python train.py --d_model=128 --n_kv_head=2 --norm_eps=1e-06 --rope_fraction=1.0 --attn_scale=0.177 --bias="qkv" --init_std_up=0.121 --optimizer="muon_variant" --lr=0.00308 --beta1=0.9 --lr_head=0.00661 --grad_clip=0.5 --schedule="wsd" --decay_shape="linear" --train_tokens=174300000
Each number is 128 + 24 x the weight over its row's rms, rounded and kept within 0 to 255. Layers, rows and columns count from 0. Numbers have three digits each. The size before them is the row's rms in percent of the matrix's.

# up: layer 3 MLP up, 320x128, rms 0.119, rows 53-59, columns 0-127
# down: layer 3 MLP down (transposed), 320x128, rms 0.109, rows 53-59, columns 0-127
# gate: layer 3 MLP gate, 320x128, rms 0.12, rows 54-60, columns 0-127
up53 097:174115130128116137117161141134170117151132136148091173173151109117103144134195098130125120133086096140156150114160131104125178152089129117104085112097156149152127106105141121136163114160146091118143151119103121097140136115133153132076124134158106088092120093149133131176127122085087155109118127131150134113136100148150089131116119177156153162130131121132112124119112133103112085114124
down53 095:139216132097109120132141145127153144145130108102164133141111124144172125090134091114113107139120141146130150117135138154131140185126113145177105141095135105148159131097150177145116152095125105121143105160106122143129128136151110108187146176092109115158154131138126148140132119123113150124119125093132113141112108139146104142114085085107142073134150140135114115160137078111096177119155
gate54 100:113139114128128130094137132141160158087129103107110112136117119119146158146172155096123099151136124115151148063147100125113145168121114163126121130140141093105114108103135113150115142129147085107144121141125116085147130097157102099126115120125155158106149126116147155062133099128075142137141127142139097124184095143179115114122087160119155124136150083086090141161113125140170106123166
up54 096:090126114133120106142162142178138095084144136110091180120121120124111134113076148117139138121173087159113105100146133155113098127150151105069113121095095133099119124108122121078139131118147155118126127121098162140144128132116132088094155133123100139180133120103146106116096163123102167123111150129123187133115104139110154114083133120125128081120131097160167145103155153126154121147153
down54 101:108148168110126130147151145155117180091077084120124114110126096111133163126147116126142154148155120092163186084136109147094129136168073138140129141146140104104097139130157123142155145120130131139081152175158111112197117138125156114132125089111123128119122136174121102090135115091127129095138109100130093133114134132113125134132124185140136133143083077114133111127118104128143143110119
gate55 100:146124129115139100090143129127112102115124093117139161132112134128111129125175080124144110143186101128122145121136089156162139103154118128088118148152127143112116135135089142100099120121133145134156106171154143136098118113154156147089118135078124098141142065080141168074152152148165130109144126146123148129092116133105123139096154126161103121153156110133204160131147150115143160138120
up55 098:166111144137130091115119159128110119125125127105162158134148174148136121095149105126121137123149120137117134132128128149119165157147114185105072123107142093150104107117165118119145151119152131127132142142163118150120119111142114091131110167180129117146101172114103145121122149152146126195146131162201093160143102120114123122156120079162123170167088149134140150136114135170115144098138
down55 099:150120073156151117182092106165147105106123124129130163125116145123122119120143134137081134157125089170127153167147118157133158081135151160149140150159130127140107140119135103134126141149117129125121101177134102171092169179131141135087140124119127120102141154103113114079109112079108131145139176149153093163145111165170117090143086127109152128140115116120101136128104131108129087134134
gate56 101:121103139140143123117126125107157118091124113163140106129163084108134129206171185120116135112148182125127129100144116133114084125097135140158152108142141084125121157126148109063090121160124112165099105131123117132097124119136122140114107167102152154112161169132152116118130142120119139160185115138139107164149136112122152084130169166124135133133121125138119100095153126113144082131104
up56 105:132115097158144087101130128134148154146089132135124117151117129142153118127136115126099127120145113089124118062105175187137122112123147082155126104191115138141122099139169152111109124161134147133104129112119138151114137134120110156131113098132165173143138160103135078117131148109132115115141118153147152122188144120154187150097110156154116113118143185129170125162143160145117134100144
down56 101:177166107102101138151171113104112115104117102113077139124095143096101146107147138139167094140117128140155143150094110120162125139157171136139161099141145194132103146115141086155150135113136129111147140149122126129146105138122139109145141113142083165132141089136125145132132087116103104145127099140136100164142124074130125127113122108125178120090142088089104133126169152171113145102164
gate57 105:148125083153159115101133142064150134127180141119167139149089129144125117160106121109130137123126164156125144119114118132146105139106173150098100151104148183111197128116128133133131133112102133120116116115129108120111132145084166205132125133141115152149153128133109083108155104148147151141135160148198123104129164172144122125129118098106116145089153110140122145120140146097105131129144
up57 102:124110131136069170111129093134079095118142142149138130089123083104125103145136135094148140113112139173113134119191143138128152131148147104114134109127107084111103168124167127113123096141137134157105144117155127107124145130089156133152128162093119078110126140123113123130166156084123084139174102112140124135160133142093112151128185059097139134099117117131141115123120170112135114130133
down57 104:168112147126146145098083113129120129109079096139099112126152139145128162111177123159119113106109137123157147128129164127121057135140144130138106159172109127130125104115125105169137126139143139119111111131134158134099111130121103125170067111150178134101167138119150115109128098098135137113164185112181100119099085125141115117145124144131120117146077135117119137143134126130112082172172
gate58 093:141113100158109154135108138164104162112115120164106097136103156128076120127136127140156101130151076148114103131087156185144174104140127114101177119134170134113151134092128200147083114097146126141137118129073128084103117135158152116145126110118138122127131125096142107140139165155138100112124128108127160106103106148178125132109126100117128130099132115135133133126136087094151142108172
up58 098:159144125110169105178113121129117115153117110109144089152130159152159141169106134144138120100136162142107140113081124112120128167058100113189079172129120142143156125121120110094164118126115183094092102097138107110133124152117130118078121179170141126151118105149129138103100137124111121159122144101148154131150118116129123131182143137131172110126137144120140097151125141125101101119126
down58 095:130139160116118132133106075139153134153134125101152107137128096112095070107121143104110100135162073116161106151153151146125171144119102155133130114152145111144121139156131108152139107130132138153143138160094112105154092091124124174115090103134192150171115174102160185105115150100153106132125145090122147113130112144116157096143142128097155101117130113127097140103125100132146131151084
gate59 098:107151157102128133152113109127128122115102090127162127134116172116124160163118135150137119078132093120129118127147102154171141103154124139131071149144153167090172086114143136124093135107143145140090097109088134147085118154144074095109155113148112090122112146086086136116102097117153123134156124105121112170109122130149157111138106096095083124169148125134090124126116123115122155154162
up59 098:149106146164096099147178177109110120084103129147103123151131178098113145156117110102096150162139118172132094086132107185151142089113157107166153129149130133143124117136132163159090073134133107139132101101158141130115143093128099131127150126110150144134154109156133152150129121145091089145133136104162115139132103159129130171135100102153151092142128110087127138129142159122119118160153
down59 098:123124140116118126122153162132171114110134145120130162139117138141087120078128146120127167162124121128132125156138121097130106102097101117161186120138123144095107132104141114140139129122110102099148125099159174124120151115116167172128126147131126127133148104135180084147139098125116152157147152127152108117175162105141101151116134095178153149076155169120094117077119080126145166148087
gate60 102:102122168093140136130122140113077101130134089132158093087113143135152098151163150139161110118169101122145139117138202120131115126158149135163146186115150155092139143121139170133157112121154175130131142091155147146113107097107171140120106127139096095134123146095139147110116096123096110141148105118144089130083112117115146131118102081139121170123173126110150131118116139097126144131095